config = dict(
    n_head=8,
    n_kv_head=8,
    activation='geglu',
    norm_place='pre',
    norm_eps=1e-05,
    attn_scale=0.125,
    init='normal',
    optimizer='muon_variant',
    lr_head=0.00729,
    grad_clip=0.5,
    decay_fraction=1.0,
    doc_mask=True,
    train_tokens=571000000,
)
Each number is 50 + 10 x the weight over its row's rms, rounded and kept within 0 to 99. Layers, rows and columns count from 0. The size before them is the row's rms in percent of the matrix's.

# layer 4 MLP down (transposed), 1344x512, rms 0.0226, rows 652-688, columns 128-191
100:52 67 55 27 51 61 61 59 53 50 46 63 53 65 53 41 46 61 37 54 34 41 35 56 57 35 50 33 45 45 63 40 71 47 43 48 45 51 53 55 49 61 52 58 42 27 75 44 61 53 49 46 37 45 48 50 42 66 47 43 44 54 57 54
095:43 64 45 55 64 48 64 40 66 62 42 59 51 58 77 49 51 54 46 50 57 46 51 46 44 34 59 59 37 45 77 38 50 45 58 64 35 53 58 52 32 57 52 52 55 63 48 55 52 40 36 48 41 58 35 49 39 50 29 43 50 48 36 60
100:49 52 31 60 42 61 43 40 52 46 38 50 47 43 56 51 58 45 50 67 40 41 53 57 51 50 49 46 69 44 44 60 48 64 52 56 51 39 49 50 47 20 53 49 43 68 48 38 41 48 59 52 47 40 61 46 37 54 75 55 67 40 28 50
098:57 41 44 51 36 56 35 45 49 44 49 61 63 50 50 40 49 41 44 45 41 41 51 49 57 57 43 39 57 38 54 60 50 67 51 43 47 44 29 72 49 59 33 73 50 38 55 61 41 42 48 62 60 44 44 55 56 59 32 63 56 35 65 69
105:45 55 55 42 75 50 35 54 51 36 44 30 44 56 57 43 65 57 47 53 49 63 47 46 52 31 43 29 63 51 47 41 60 38 37 49 56 39 46 65 59 56 37 40 44 57 58 46 49 47 74 63 51 51 45 49 55 61 49 55 53 54 39 41
108:51 56 54 43 38 60 78 45 44 52 46 37 40 36 55 56 55 48 58 47 52 50 48 57 54 39 72 41 54 48 57 62 53 58 55 58 52 55 53 43 53 68 57 58 55 40 72 44 56 56 49 52 31 52 43 51 36 63 39 37 54 41 32 47
104:47 47 35 37 51 49 40 55 50 42 35 44 35 41 49 52 63 35 43 48 52 59 46 46 36 64 29 50 38 60 61 36 55 65 54 59 65 42 57 46 37 41 52 38 61 60 51 75 68 35 54 47 44 44 45 52 47 43 43 27 53 46 57 36
105:59 59 47 51 44 39 59 43 52 45 63 51 63 45 51 49 66 49 51 64 55 56 50 54 37 44 65 66 70 55 29 45 54 56 44 52 43 58 35 47 43 70 52 47 44 49 35 40 45 51 37 43 42 61 48 43 67 56 46 56 56 53 66 59
098:58 57 45 54 58 57 31 42 41 63 56 45 51 59 42 52 41 48 75 52 54 34 69 59 46 45 63 38 34 55 61 54 50 54 36 47 33 42 70 52 51 65 48 46 45 48 63 48 52 61 50 41 53 46 57 43 53 72 64 59 60 49 38 47
106:40 54 49 58 59 64 44 63 50 51 41 49 54 39 38 60 54 59 57 41 59 45 53 56 68 66 54 61 48 59 54 55 58 36 41 66 42 41 42 51 67 48 50 49 24 44 55 54 41 43 25 28 47 51 46 40 58 47 39 53 63 40 61 49
100:51 40 58 48 41 53 51 53 70 35 47 36 56 40 70 46 61 48 68 43 54 48 56 64 57 50 62 56 57 45 60 53 54 56 55 41 48 44 44 48 68 46 67 40 62 43 60 38 60 55 56 48 63 29 57 56 42 55 63 39 33 44 43 33
099:54 42 48 44 46 46 62 64 50 38 62 51 52 46 41 31 63 55 37 48 47 55 50 36 44 65 34 38 59 56 24 54 63 54 44 73 46 51 48 67 45 59 37 54 47 40 44 35 47 48 55 39 52 47 49 58 44 73 57 49 43 46 41 41
103:58 47 57 40 36 52 69 46 32 50 47 51 57 51 40 53 24 50 45 52 53 73 49 60 36 65 59 63 29 37 52 56 53 54 56 41 50 52 59 56 51 53 40 58 53 43 49 72 62 49 27 67 50 55 55 48 58 43 66 45 47 51 69 60
095:42 51 51 48 46 46 41 51 52 59 46 41 57 61 69 66 33 60 41 49 44 52 45 46 34 26 47 45 43 66 46 51 52 55 65 51 40 54 35 38 48 49 53 50 44 48 41 55 53 52 53 34 62 65 41 57 51 54 50 52 39 59 52 75
097:58 62 57 34 39 57 45 57 39 42 37 31 45 55 17 39 43 59 48 59 62 60 49 51 46 42 58 31 47 57 70 29 55 54 50 34 48 61 51 37 21 30 64 55 53 54 25 56 49 46 77 55 53 49 41 49 50 55 49 54 53 62 29 58
098:31 46 45 42 68 54 48 43 45 31 70 34 56 36 44 46 61 62 37 58 45 44 28 59 34 48 43 49 53 42 68 47 47 62 48 42 41 54 49 53 59 61 55 43 63 57 36 46 43 51 50 54 59 53 62 57 57 59 46 54 48 51 50 61
101:52 39 56 48 33 50 49 71 40 29 68 36 67 46 39 50 41 60 60 50 66 70 65 50 50 50 67 45 55 54 58 40 42 54 52 42 27 36 50 56 55 55 32 64 42 57 34 61 78 56 74 52 49 62 60 45 41 37 51 62 28 24 58 75
101:51 50 37 61 41 41 59 34 57 50 37 53 52 45 58 36 51 50 51 51 55 59 57 57 56 59 69 48 34 43 66 41 53 32 39 45 51 45 43 55 48 47 55 52 46 41 46 42 40 43 41 42 43 40 27 40 42 71 56 72 37 41 51 54
094:47 53 39 42 44 48 41 53 65 49 65 61 40 54 55 50 54 45 60 54 25 45 56 45 49 50 39 61 37 52 57 61 61 62 63 31 56 53 34 57 40 57 46 55 64 56 54 48 70 62 46 74 56 47 58 50 39 54 49 49 53 63 45 60
102:57 61 69 42 37 41 50 48 43 56 72 53 53 47 30 51 52 49 29 45 48 51 48 57 42 62 57 36 65 50 42 47 79 40 44 61 53 64 51 54 43 49 61 50 35 28 57 45 54 49 42 53 36 50 26 48 32 64 33 40 49 39 48 82
099:50 45 27 44 54 44 44 48 50 45 68 37 58 59 52 66 42 55 54 24 42 57 46 53 40 55 70 52 48 68 34 34 41 62 47 48 53 44 58 45 64 53 59 57 38 56 60 43 57 51 42 51 69 54 58 67 56 67 64 50 57 56 55 57
096:49 40 42 49 39 61 60 44 38 56 47 28 48 48 60 65 57 38 45 54 38 28 40 49 54 61 66 44 68 48 48 68 46 58 43 41 56 46 52 59 48 74 46 64 35 40 46 57 42 50 45 50 52 53 57 39 50 60 33 43 62 32 68 66
105:61 59 49 60 65 57 57 45 47 44 57 58 56 53 49 54 50 54 52 39 31 49 67 54 52 64 56 51 59 48 40 60 47 29 53 56 45 74 39 64 40 16 39 54 62 52 63 63 49 55 42 31 20 61 40 58 47 55 61 42 57 37 40 66
099:47 42 50 39 51 48 47 50 46 50 43 50 55 31 68 49 56 53 32 36 55 55 69 37 38 37 45 49 60 59 55 71 33 50 35 49 45 45 65 63 54 68 40 46 59 55 54 43 45 48 32 52 78 46 51 60 52 61 33 33 49 48 43 61
096:39 57 39 43 51 50 51 70 55 34 47 53 35 63 51 47 64 60 46 54 58 54 49 30 45 46 45 48 34 51 58 39 53 51 43 60 51 50 47 62 42 61 57 56 67 49 50 69 43 55 62 42 42 49 30 43 50 61 48 52 54 71 54 42
099:53 55 46 49 48 33 36 48 58 53 49 61 49 56 45 46 35 57 42 87 49 50 55 49 51 28 54 46 61 60 49 51 36 62 46 46 51 70 54 47 47 60 61 40 52 58 64 42 57 52 52 50 45 69 40 72 47 43 68 56 48 48 39 55
104:57 44 58 40 40 44 43 67 48 61 49 40 37 54 45 55 57 64 55 33 54 45 53 43 68 51 50 43 68 44 50 50 40 66 49 60 46 55 37 45 48 49 29 49 36 44 52 45 47 45 36 57 50 50 38 43 45 49 53 59 55 42 36 47
100:55 31 43 48 47 50 58 47 55 65 73 39 41 63 50 58 45 49 34 50 36 44 59 37 50 63 64 57 58 54 65 50 46 61 51 44 54 38 40 45 45 42 52 56 68 40 50 28 41 71 56 33 52 43 37 41 43 50 41 41 51 57 47 68
098:49 36 42 63 53 69 37 41 31 49 29 40 65 48 52 79 64 31 48 46 57 60 62 54 52 62 52 52 32 62 53 30 58 46 45 51 39 62 78 48 38 58 41 52 34 47 42 41 49 27 38 42 34 47 47 53 70 49 57 46 49 61 43 68
102:57 50 42 54 56 63 66 35 46 55 52 62 45 40 34 41 57 42 55 56 46 48 44 31 47 48 47 36 43 38 53 56 39 53 51 57 32 50 43 43 65 69 55 82 63 47 51 53 50 38 57 66 51 56 40 43 38 35 48 54 37 45 50 63
103:50 74 41 47 53 53 54 67 58 43 45 55 60 63 51 66 49 42 51 50 36 50 42 47 60 42 55 48 39 55 28 55 33 54 55 50 57 22 41 46 56 41 39 43 32 46 76 38 54 43 54 55 59 69 39 60 43 63 49 42 42 41 63 53
100:32 51 72 40 34 55 44 67 48 49 41 43 56 52 48 62 69 70 49 63 48 46 46 46 63 80 45 47 47 66 55 48 41 36 38 60 68 59 40 43 44 34 36 37 45 35 64 58 52 43 63 45 46 39 58 46 52 37 46 33 51 49 39 52
095:40 47 65 39 44 74 54 42 52 50 52 51 41 60 55 48 35 47 49 42 50 60 62 51 54 56 51 49 62 52 41 45 60 44 59 50 54 24 57 63 44 45 63 39 46 39 40 49 50 63 61 47 21 55 44 65 49 59 64 55 45 39 60 48
099:48 47 75 51 68 61 34 47 54 24 50 35 45 32 52 55 63 60 41 55 41 45 50 53 45 56 53 41 44 64 44 45 57 56 55 70 62 43 42 43 42 40 48 69 39 52 51 51 57 49 49 48 65 52 56 43 52 56 46 61 52 46 66 55
103:36 48 43 54 44 61 67 55 62 42 46 60 53 52 40 61 64 30 36 35 48 52 52 73 29 68 46 47 48 64 32 49 33 29 38 50 56 34 35 55 71 45 63 57 61 74 56 47 64 52 57 52 48 53 36 50 51 63 42 31 46 56 34 64
105:42 41 42 53 44 51 63 50 63 43 75 36 44 47 41 36 62 49 48 61 53 42 65 54 47 52 51 37 33 58 40 73 50 38 51 40 56 38 59 39 57 42 65 34 31 50 43 52 51 48 49 56 57 45 57 56 43 67 72 40 50 55 57 57
102:47 59 46 52 68 43 54 52 44 34 51 46 46 49 44 40 43 65 56 32 55 48 33 53 53 64 52 47 54 35 35 52 47 49 50 47 42 49 40 49 42 44 51 58 54 44 37 37 60 38 53 59 40 41 66 30 52 51 62 37 53 43 58 24
# layer 4 MLP gate, 1344x512, rms 0.0399, rows 653-688, columns 128-191
098:58 26 50 51 48 26 43 68 56 48 50 42 42 55 63 48 60 43 38 53 42 43 55 78 72 59 54 40 25 71 40 46 38 59 54 66 61 52 58 56 45 35 67 44 49 63 40 38 59 58 35 60 46 51 32 46 48 52 27 50 37 42 35 56
105:46 64 53 45 67 51 65 43 59 34 58 51 42 60 71 42 53 69 50 51 39 52 55 57 46 46 29 33 65 58 59 39 61 60 29 40 73 53 56 33 54 44 47 33 44 55 50 42 50 51 35 46 54 48 56 37 39 48 66 58 56 59 66 54
104:52 55 49 56 58 56 45 36 50 41 59 66 38 42 31 48 26 66 59 45 43 34 55 58 48 46 52 52 41 51 38 59 57 45 36 50 71 56 58 50 47 49 60 57 49 51 48 45 50 47 38 52 52 43 67 43 78 56 48 31 52 38 46 55
103:69 46 27 59 49 74 62 60 38 29 55 31 41 47 40 47 42 64 30 62 55 47 72 49 56 57 38 50 66 52 55 47 40 55 60 42 47 50 60 55 54 58 53 63 44 56 61 37 35 51 46 52 62 47 44 51 44 31 68 61 65 52 64 52
098:46 37 72 51 63 62 46 45 45 56 60 42 21 38 52 51 47 55 60 65 61 54 40 58 36 65 53 56 61 54 59 53 49 49 53 52 62 43 59 50 34 67 36 54 32 50 63 51 57 53 43 51 54 61 53 51 60 61 41 25 40 47 49 39
105:50 49 67 49 57 59 40 41 37 49 48 46 51 60 48 55 49 49 43 66 54 51 49 53 54 57 58 42 50 41 59 42 62 50 65 53 48 54 51 52 47 47 57 37 60 55 53 42 58 39 40 52 58 65 38 54 36 44 59 64 43 49 63 32
103:38 48 42 55 40 26 56 62 54 53 53 50 37 59 50 52 58 56 40 59 66 64 46 49 48 46 48 65 51 48 54 45 48 63 55 36 68 51 62 72 56 37 32 57 46 39 63 68 69 41 62 36 48 49 48 55 54 45 46 47 67 48 53 54
097:55 44 53 52 56 57 67 38 71 46 52 56 78 47 52 39 41 54 43 29 39 43 56 57 43 56 52 46 52 55 35 52 45 50 52 58 54 47 60 57 41 46 40 48 54 39 32 51 64 46 38 41 48 54 50 34 44 67 57 52 64 69 45 31
100:30 53 60 45 62 47 58 53 36 56 51 49 46 62 48 51 38 32 69 70 51 61 48 46 42 70 63 50 32 46 57 60 53 30 57 49 40 57 38 61 36 47 52 67 61 40 58 47 59 43 62 49 67 45 47 57 51 60 30 46 47 60 59 45
096:49 48 49 62 44 62 39 49 49 36 41 47 53 55 67 30 61 38 47 39 48 46 35 36 31 68 54 59 47 54 43 45 65 49 56 50 52 58 41 38 57 51 43 39 52 70 42 42 60 46 47 60 48 47 50 66 70 48 53 58 42 52 49 59
099:41 56 56 62 47 58 51 47 21 57 54 67 30 55 49 43 56 57 52 37 51 44 47 65 57 54 63 60 61 46 63 52 49 58 38 42 46 30 51 70 51 38 62 53 48 50 45 57 43 56 50 62 49 53 47 49 49 52 55 43 59 35 46 51
101:52 46 56 41 25 67 44 36 31 46 42 50 56 39 59 34 51 58 41 45 43 48 62 51 51 80 38 56 58 23 49 45 48 44 69 41 45 49 51 64 60 42 61 65 47 56 39 50 50 57 57 54 37 55 52 45 40 57 75 64 46 33 50 28
096:61 45 58 25 44 43 52 44 47 21 48 45 52 53 78 40 60 65 40 55 57 54 45 62 50 43 54 51 43 63 46 57 55 48 42 47 65 54 62 52 55 38 44 50 55 52 34 40 53 54 58 59 50 38 48 37 53 51 67 60 45 45 47 55
098:37 59 52 51 39 42 55 45 56 51 40 52 36 61 72 45 54 58 51 44 56 40 43 53 42 46 59 57 58 39 45 61 46 60 54 55 59 61 62 49 44 55 46 49 43 47 54 54 34 58 51 62 46 44 38 54 55 58 55 38 36 39 35 40
100:45 63 59 44 53 44 47 37 61 45 43 66 23 48 49 48 58 45 56 34 48 20 52 46 59 62 51 50 56 46 55 43 46 56 49 52 66 66 59 32 56 34 58 34 48 45 50 61 55 59 57 63 46 68 56 58 71 35 50 59 41 48 42 40
100:60 51 37 48 55 48 57 44 65 54 29 58 46 48 49 51 26 42 63 70 58 37 48 62 33 71 50 40 60 44 59 47 61 41 36 65 34 60 63 38 39 53 23 44 48 54 57 54 46 66 45 68 50 42 39 31 38 30 53 35 44 60 45 46
107:42 54 63 57 54 56 44 69 35 62 52 48 48 40 50 52 55 58 45 69 49 56 48 63 70 42 48 37 58 47 52 61 50 47 56 55 46 50 44 48 58 47 64 44 46 72 46 63 62 45 48 58 60 52 50 56 57 39 53 67 63 48 47 39
094:33 37 38 42 41 44 45 43 51 48 65 65 41 54 55 55 48 33 60 58 67 49 57 43 40 51 40 84 52 59 44 31 57 39 43 39 59 74 62 38 52 48 55 54 48 56 41 56 57 48 70 67 48 52 51 62 52 55 64 45 45 54 55 57
102:58 58 54 45 56 65 41 48 47 27 56 49 47 55 49 34 44 44 36 56 56 37 48 46 58 58 53 61 68 71 48 41 54 61 37 48 55 56 53 59 71 37 62 60 62 48 49 36 41 51 66 49 44 50 62 36 57 34 51 68 41 42 37 41
099:62 60 63 51 43 51 76 57 43 59 64 48 69 52 61 63 45 45 31 36 48 65 58 51 54 33 49 65 51 66 55 27 44 41 53 56 56 54 60 60 58 49 47 49 80 69 49 63 54 48 31 40 34 40 45 39 31 46 22 50 51 46 50 35
090:50 57 58 58 67 46 35 41 66 45 45 44 32 47 48 55 50 45 68 44 58 62 40 63 46 70 59 55 48 48 45 29 69 41 41 53 46 73 46 54 36 52 47 45 39 51 59 43 50 56 35 45 40 45 55 49 53 40 56 47 59 47 57 52
107:56 45 58 48 34 41 60 41 45 50 52 42 34 53 62 47 42 53 43 54 54 50 43 41 36 43 46 53 51 65 58 50 31 56 55 48 56 47 52 53 59 49 59 48 56 45 44 42 34 53 60 44 57 69 41 49 42 53 60 44 36 50 48 28
093:34 49 54 54 53 59 65 49 46 34 46 29 42 63 32 48 56 53 41 35 54 57 58 40 50 58 61 72 49 61 45 56 46 37 53 48 50 52 42 42 59 52 30 51 54 60 42 53 65 50 67 44 56 60 54 58 45 46 50 42 49 64 41 49
100:58 51 39 38 41 51 56 52 56 28 57 59 29 63 32 48 57 50 45 46 50 61 46 50 59 58 54 34 63 45 47 51 51 40 52 35 52 60 65 51 31 47 68 39 55 36 49 56 27 46 46 38 58 46 44 61 56 58 35 62 59 36 60 32
106:41 49 57 54 62 55 45 37 44 61 61 52 49 42 61 44 46 35 58 59 52 54 57 55 61 61 54 56 49 35 67 37 44 73 58 49 59 42 48 66 48 40 61 36 32 63 63 52 51 47 54 79 42 56 50 38 57 47 51 57 51 59 50 45
097:62 43 48 58 34 68 34 47 48 51 57 41 69 36 50 57 46 57 46 40 58 40 52 42 49 52 45 52 59 62 60 63 30 48 53 53 49 44 45 35 49 56 52 49 39 65 42 27 49 48 51 37 49 50 51 56 56 55 44 49 62 60 52 50
099:46 42 47 54 53 39 58 39 41 50 47 38 69 42 49 36 67 39 57 53 56 41 56 41 55 59 63 52 43 60 66 57 45 44 55 59 16 42 49 50 54 61 33 56 49 48 46 36 41 38 48 54 61 41 45 59 60 46 45 46 49 49 44 51
096:63 36 42 48 42 61 60 59 47 50 50 46 62 73 45 53 45 65 44 67 63 60 53 52 47 57 51 48 49 49 57 55 54 52 49 64 60 52 36 33 43 67 48 39 53 52 39 65 40 49 50 45 40 36 51 58 36 52 58 42 66 45 54 39
102:51 49 47 45 52 51 69 46 39 74 34 46 41 54 39 25 60 47 69 46 55 49 52 49 59 49 57 46 51 45 52 53 64 55 54 73 32 45 36 38 65 38 51 31 31 57 56 61 60 40 52 48 45 46 40 53 60 58 51 38 44 55 57 80
107:61 58 53 26 55 49 45 51 56 60 49 56 40 60 69 42 57 47 44 64 53 65 49 60 59 49 59 39 64 41 65 41 56 57 63 48 56 52 53 61 48 52 56 55 43 32 47 52 38 64 50 26 70 66 41 51 57 78 49 60 34 45 56 46
097:42 46 38 77 48 50 53 52 44 66 43 40 48 47 47 53 65 23 53 62 53 45 53 61 44 45 48 48 30 54 36 40 60 54 43 67 66 39 42 46 55 46 56 52 38 32 38 59 55 57 51 56 43 42 75 57 62 39 59 49 52 62 46 47
096:49 49 58 46 44 64 57 48 51 40 44 55 49 28 77 48 38 42 51 47 36 36 54 46 45 57 53 36 60 39 47 50 62 51 47 39 57 57 40 46 58 41 48 33 48 54 47 55 53 63 40 67 48 43 47 70 52 57 35 57 36 31 53 49
100:44 43 48 55 59 54 39 55 59 35 59 64 67 49 53 56 54 66 52 46 55 55 42 52 54 54 47 48 71 39 50 46 64 57 59 66 48 38 52 51 49 48 44 33 42 39 55 51 42 56 55 60 49 44 59 45 56 59 60 36 38 48 41 49
102:34 52 48 56 46 54 40 33 52 56 55 69 40 59 60 43 46 37 46 54 59 52 50 54 58 70 48 47 42 43 70 62 48 52 45 46 45 35 60 65 43 45 61 48 37 43 58 54 55 46 60 41 38 68 47 44 48 37 36 61 46 66 36 56
108:31 55 56 44 50 71 53 49 58 50 40 60 44 42 53 47 57 44 59 57 37 53 43 56 43 63 68 40 49 48 73 55 33 45 54 52 56 62 44 45 62 54 43 56 47 62 43 56 66 47 35 65 43 41 46 58 54 49 57 46 60 66 39 45
106:52 47 45 37 57 61 51 39 55 40 48 55 51 52 38 47 43 66 50 63 51 63 37 65 57 56 53 61 55 72 53 53 34 44 53 38 42 65 46 37 39 58 64 37 63 50 47 65 59 51 52 56 49 49 58 25 53 45 47 56 48 60 48 51
# layer 4 MLP up, 1344x512, rms 0.0407, rows 653-688, columns 128-191
094:44 49 54 38 49 48 23 47 49 60 55 61 35 35 48 58 62 36 45 46 50 46 63 40 43 50 54 41 51 58 54 58 64 55 55 32 51 51 53 50 66 49 44 61 48 36 55 45 41 35 53 55 51 60 67 41 49 64 60 31 57 31 58 48
098:54 45 58 33 49 43 56 38 44 72 34 46 57 58 41 51 39 43 39 53 52 41 50 35 40 43 52 45 48 40 33 54 54 54 23 66 53 61 52 49 60 52 52 48 46 48 43 33 63 46 49 55 57 50 57 53 59 40 68 60 53 54 48 66
107:44 56 36 51 58 62 48 64 60 50 56 35 50 61 53 63 43 39 43 55 54 68 46 58 43 48 40 42 60 64 52 38 49 52 46 53 55 45 39 41 49 35 50 53 34 46 55 45 59 39 52 53 49 51 69 46 34 51 47 56 55 35 48 58
104:48 65 40 77 65 79 45 50 38 47 51 44 46 49 47 46 48 59 50 72 57 51 47 61 53 54 47 67 35 30 42 57 43 34 55 58 35 55 42 37 54 48 39 51 32 61 45 58 48 55 37 53 52 17 40 37 32 27 51 56 46 51 39 67
107:42 84 33 44 48 50 49 59 47 47 51 53 38 76 34 41 48 64 34 38 66 45 57 40 31 55 42 47 44 35 62 55 61 50 74 32 50 49 35 51 46 29 53 53 64 45 43 63 44 50 45 40 45 47 49 47 36 46 56 38 40 60 49 59
100:38 63 48 53 66 56 60 67 64 54 53 52 66 57 50 58 56 38 49 51 51 31 38 52 40 50 48 36 50 45 51 41 57 64 45 52 43 48 38 58 58 31 57 42 34 60 57 54 42 32 51 52 51 41 40 44 57 50 64 42 36 51 68 65
105:33 47 52 46 66 51 51 56 36 38 59 33 40 31 56 45 50 47 65 56 54 51 43 73 52 36 55 52 57 47 37 72 40 53 35 68 46 50 59 39 56 63 45 50 57 56 52 36 49 65 53 57 55 45 40 30 53 54 46 44 30 50 38 70
103:37 43 46 51 55 29 69 28 57 56 58 48 47 53 47 62 49 44 33 49 60 59 63 53 33 51 47 58 56 61 30 52 61 58 46 63 52 48 42 42 31 60 58 60 42 48 42 46 43 40 44 54 51 57 57 31 52 40 47 43 48 68 48 43
102:63 61 55 60 56 53 55 71 49 36 55 52 34 39 54 75 45 41 47 36 66 44 43 54 60 45 39 42 46 53 54 31 48 61 47 47 72 46 46 53 51 51 52 47 48 47 57 48 47 49 55 37 34 49 41 41 54 37 51 45 61 35 63 46
100:59 57 54 54 57 53 51 51 32 70 36 48 61 70 52 60 41 45 60 38 52 58 55 52 33 50 47 65 58 44 40 62 38 63 58 41 32 55 36 47 37 47 38 63 49 63 44 74 50 72 53 39 46 59 30 50 57 65 38 55 41 63 63 52
094:75 55 34 73 44 63 53 49 36 43 49 40 47 56 60 46 51 45 55 47 49 55 30 61 56 60 45 51 55 44 58 49 42 41 61 37 60 54 34 68 48 38 45 65 36 53 33 50 42 60 48 37 44 51 55 52 53 36 52 41 38 35 49 41
105:41 55 44 52 53 64 48 59 42 74 53 52 39 45 42 35 54 70 43 59 59 55 51 39 62 44 57 57 46 38 63 45 32 49 45 63 54 57 62 62 67 73 69 41 48 57 48 51 40 42 50 41 35 55 52 28 58 58 52 53 43 65 42 61
095:49 46 66 54 55 58 38 49 55 45 50 52 63 61 54 60 41 60 40 54 68 45 55 62 44 46 45 59 61 50 39 65 49 57 36 71 55 45 57 49 51 39 51 38 45 56 45 45 65 39 52 50 40 44 45 34 58 57 41 32 46 44 55 58
096:46 72 40 40 47 76 53 35 62 49 32 44 52 59 45 49 68 58 43 41 60 63 20 40 51 22 54 55 45 68 57 45 54 69 58 46 55 64 63 65 46 44 41 53 53 57 52 66 60 52 67 55 53 38 44 58 46 62 60 52 50 54 37 42
100:37 55 56 51 37 43 33 39 47 53 48 55 39 59 47 51 56 64 37 46 47 43 46 59 62 47 48 45 44 58 58 51 31 64 55 54 55 52 63 39 54 29 46 51 50 42 47 49 52 75 48 51 45 39 68 43 47 35 33 55 67 42 35 41
101:50 42 47 41 61 61 43 37 39 25 45 52 54 41 46 54 40 52 60 47 50 48 58 48 41 50 62 51 55 48 58 44 37 55 61 71 32 59 46 35 56 34 61 57 47 57 43 48 44 41 66 52 67 42 47 56 43 64 52 48 57 47 59 51
102:59 49 54 62 56 52 35 43 67 60 51 53 60 50 56 63 50 51 62 45 39 48 43 67 64 55 37 50 54 33 49 31 58 52 66 60 41 42 69 55 56 44 47 40 49 50 40 30 57 55 54 34 53 39 65 71 53 57 34 47 61 41 52 50
099:66 43 50 48 51 52 59 39 41 44 45 58 44 57 31 48 50 43 40 54 52 53 58 46 46 52 80 56 51 55 59 39 38 50 41 38 44 40 38 57 63 40 38 52 56 52 51 48 56 64 49 51 51 40 51 46 52 55 63 57 69 58 67 44
103:57 57 49 52 62 48 54 41 68 52 48 62 34 50 32 43 54 50 66 58 61 60 48 52 44 59 44 52 55 21 46 45 42 55 50 62 39 45 69 46 38 39 58 50 58 46 45 64 44 55 60 36 36 56 36 47 46 50 43 52 51 59 55 43
098:49 32 54 48 39 61 49 44 58 43 43 47 60 53 71 64 53 70 56 34 44 49 52 50 37 54 42 32 45 30 40 37 65 45 50 45 44 51 40 44 44 57 36 57 54 58 49 49 36 42 32 47 65 57 51 34 19 50 33 39 69 25 49 50
092:52 38 52 48 49 50 45 48 63 34 51 66 69 42 54 58 61 55 50 58 46 53 41 44 23 46 57 45 52 59 55 66 44 60 63 41 45 41 31 34 57 61 45 47 51 41 50 49 56 51 70 55 52 57 36 66 38 71 39 48 39 53 49 53
104:43 28 33 42 67 45 37 45 54 23 61 48 34 47 61 52 47 41 54 42 53 31 59 66 55 69 37 58 61 74 55 46 28 51 44 59 47 43 52 54 61 55 73 52 62 37 38 47 49 45 44 43 40 65 51 40 43 49 44 63 53 42 47 52
098:43 35 60 59 56 63 51 61 41 63 44 48 41 68 70 54 56 43 43 42 60 48 45 49 49 48 36 54 38 50 50 34 54 51 50 46 66 49 52 67 51 58 57 33 53 46 45 28 43 48 33 60 49 53 50 49 46 54 55 66 37 59 59 64
103:63 60 41 58 72 36 42 57 54 54 49 51 55 44 35 45 61 31 45 45 55 53 41 30 43 39 69 42 39 46 51 49 42 58 49 57 47 39 54 57 51 32 58 53 37 53 51 47 26 33 50 60 58 56 43 49 60 61 51 40 50 35 54 41
102:50 48 46 57 46 44 55 44 49 52 47 68 49 52 44 64 35 60 61 51 47 30 70 41 46 54 71 61 40 46 44 46 47 50 36 53 55 50 45 43 36 50 41 52 72 41 27 65 49 59 40 46 51 43 55 41 50 39 58 38 47 39 62 52
103:43 57 49 35 56 65 72 34 44 46 53 52 59 53 65 48 60 60 56 61 49 70 58 51 50 41 50 59 65 54 56 70 54 57 63 51 48 47 64 64 43 63 43 56 48 50 51 27 62 53 52 38 56 42 47 51 46 28 52 60 48 71 42 54
099:57 64 77 58 55 41 51 55 44 64 53 34 36 47 49 22 57 63 53 63 43 51 71 53 40 53 53 72 50 45 63 53 45 56 51 46 52 47 53 32 46 54 70 41 35 50 54 52 59 42 63 44 29 44 44 26 51 62 54 54 51 52 64 63
099:61 51 62 51 58 61 52 64 49 24 26 44 55 51 41 53 46 42 59 60 48 36 51 57 37 47 63 40 42 59 51 43 48 29 52 48 47 31 53 46 36 45 44 54 77 44 33 46 37 27 42 51 42 32 56 42 40 31 63 32 65 43 39 51
099:52 50 47 43 40 58 28 62 47 46 56 52 55 36 62 59 64 51 42 55 60 51 33 55 52 35 64 24 53 59 42 43 25 58 44 44 54 50 47 44 52 51 47 58 57 47 57 49 50 62 65 59 57 50 51 46 32 56 48 43 51 39 33 48
108:47 39 53 48 46 60 25 73 53 57 44 43 64 71 69 44 44 64 48 57 51 71 31 47 50 53 56 45 41 36 45 51 54 48 55 46 54 46 36 64 53 32 62 55 49 42 51 50 55 56 40 41 69 55 30 54 49 68 49 37 44 62 37 54
098:49 60 51 57 36 58 41 39 68 44 53 36 60 74 42 42 62 48 56 30 69 56 73 47 59 55 44 47 52 64 47 55 41 50 50 54 57 62 25 52 47 42 58 54 63 49 41 55 56 45 44 54 59 56 37 53 41 39 61 36 43 62 47 38
093:47 46 70 34 49 48 52 70 43 45 67 49 53 60 71 46 41 54 48 51 44 42 57 47 44 55 47 52 55 59 49 32 49 65 44 41 52 48 55 63 42 45 36 27 34 61 52 56 54 56 43 65 41 73 51 66 40 55 44 58 59 52 57 35
098:37 68 54 40 33 42 56 51 38 53 42 41 67 66 41 47 40 52 47 34 38 54 57 52 37 57 45 65 76 49 22 62 31 47 50 45 54 54 38 51 41 56 39 50 71 54 43 77 50 61 40 54 44 36 67 35 45 62 54 59 53 42 47 44
099:38 48 60 44 59 49 62 63 66 41 46 55 50 63 50 61 55 52 68 52 44 45 41 32 54 52 53 46 56 56 52 50 37 58 56 27 43 46 53 52 50 43 82 63 50 49 41 39 44 49 38 47 37 50 60 50 64 42 53 41 68 42 45 44
105:57 53 48 55 55 39 35 44 46 59 72 43 59 67 44 54 45 46 57 45 49 40 68 61 34 60 37 41 42 62 50 60 62 51 45 39 52 59 60 67 54 49 40 39 45 35 38 44 45 53 55 42 49 62 47 49 48 45 54 69 45 56 69 46
102:39 61 46 43 42 51 49 48 46 63 49 59 53 53 45 69 44 63 37 64 31 79 46 56 52 63 41 58 46 65 49 62 40 50 68 48 51 56 62 42 62 57 54 53 35 47 37 45 38 62 52 66 35 38 36 51 64 52 38 48 48 68 68 41